{
  "attn_scale": 0.177,
  "lr_mult_down": 1.5,
  "decay_fraction": 0.847
}
Each number is 128 + 24 x the weight over the matrix's rms, rounded and kept within 0 to 255. Layers, rows and columns count from 0. Numbers have three digits each.

# layer 2 attention output, 96x96, rms 0.127, rows 57-95, columns 48-95
146114129136094152079123126126096112114152129145107154154153110114134107071117082120184179151138110109099103149175126113120122077047197157149123
158109157118124123139153116178194155119134074138147178137138134152148086113174097144124145133130099148163133128098130106095112138168132115122131
139129149098102188118110141150119161126143133141158114111155101142155110111109138147111133119120108091175157151104087146101141128150093119131174
141149105123118138134089109118081102104118095149134114139124123112102103107117126127133094116112127150128156138110128086108178149104135174118121
127107079124144117129158068120133136141120129084110159117134116112141107133107133106124096106105172151128134116140132116144062143133112141110132
116133121168102127110108141117142099151087132124102137112134149069128093149126175136096147148161143104122119085163111129103102112123105134125139
152087149107118108110141087122174182112128152146125094130146158107174204158122130090151174152140137070135142138120111113111104121156132107117113
153147087099101163154120102136117155127150141098192088139121115126153090114071127098138116138099107109130099176132112111102144123115112137131115
137135111136138145109110135141134145143146149115113143167156088153120138103087135133116135121141113135111138114123131140141131150164103112141109
126113097157086143144110159147203118157148123117106169113088123106166131106127130150130150160118103172130139143145138121086082097100095097132141
102094148144098117123110116111130140152136144137134115178133143090084112177151123121109138119122121110126091130147125164110123133125084164177123
106119115099151140131135118133094136151156126100128117144131136145095117139126163144132123137125142102132112130139116136138163187088136089132160
144173136133090040139122123119112140124126140154140105137154139147128136125147162140112094155130127139156138100134098161135125161160105141146164
136156111140090154117185080126163153127133134168105147103103125137160090142115107104127148148136107128149102135164123142136087109180075101139146
134084106163126152151140119113143150110146082143139161089139139095122153123129110146145147127115121112105113144102104148138083140158091157149161
137134117127102141107143131124115135139163160133140132115079144164093170123146157154114151081138079137127141089142155112130152112111129128109148
141123147142137088134102091099141099149144117119111117122125150130120110135099125091128153107123089124136162159160114129146128129131157110096097
163162174099121153091144121128133183160144100174101148167104120107103126127181104135104142091100063130094098122129126086146123154086084115121123
141123102083128154092143129132140151095128142159093111116076166139131108129126148102115128107127141107096131138156139142136146088125139148122163
113173129121091126135114143116114134195102124138113103125144112133160142151148178142077162064123096148140107175116105143124083122102098118108104
114094123099131127166122107148110103120187159082166107133106108090129160146099134174163147126145117110138163116173144082133102132122114146130176
119117132116143137126121115134113122133135134101114077147140141132117125135173144095154111140132141117107159097139136108120107157120102165164144
126153093129137163114091130148134126143081149114148124101139095127111151097107169116141092130126119117104117147113145155128131132153106123117130
139139062119167133171114123155105112111143124097109130141109133104154082128096104133123138122131106128154153106134177154097141157141124080154158
108138123133140122137103092135127168123111135159147118120122153118119070104131080111136114144145123110134170109129140137084135124125144110145131
148125093092176129147146106140146089148122135113124145154130094140160151144146110110127085139145112129130129196092107117142130131072130147133115
100111154121125121125130127110138108129123136126155129103151131167156126115149156117127145144122126145133118111143129121145118151122093097105114
127128103160093140108096162129119153100149077175105164084143120155142167126151131122143079129105107151117083142124118108128116129131113135128143
138106108090102070118108160107110145114115134142143109119103110100142136151124144141137091094161134120135122104132117135164116127105127125123158
121129143116130127120127088140126138133151079155111129137127116107115108079162148166145131114101109132128113134137128132148150148125096145136132
097133096145127152120119164094108144139124171129153105123114141131125140131131096099112118080140160122135128085140099100121151084153141087152136
127148138099179137081120103117110177149103130112113118107141091172124146119138157080132128151154200104168157129153159146116112134131124096135174
124127139143141108103148125091091107128098148113065128111092113130143125144156140125129105130134093123111086154124164114140106101119101129068100
142176158214101139137196100180179167109165112073094159067164143157116104086100162126133118120080104124141098146124090129105146165182167128151143
163076120152091180153160134105157131112137155114133125146161119143189160142127149113109143116155100136145112137116114115097115108125148182112162
108126099135115158125104118067118107157102127104085093131140139105175191121140090157143140106112159101108172130116125103153122148115169117154091
108121112086129158111105118134173141121097092123119142173103088084137118122117156152129093116115113162116122135133158137152141122114144145147142
109095103127142148131107105134144126173113137141128154136111153121130136181101127132155170115132108163124139112135135089144145097147139127141130
117072117130096130137107126137133151124148128127113086167117139138132124113148125125123161132126136112082095149092144107134126076170117162149110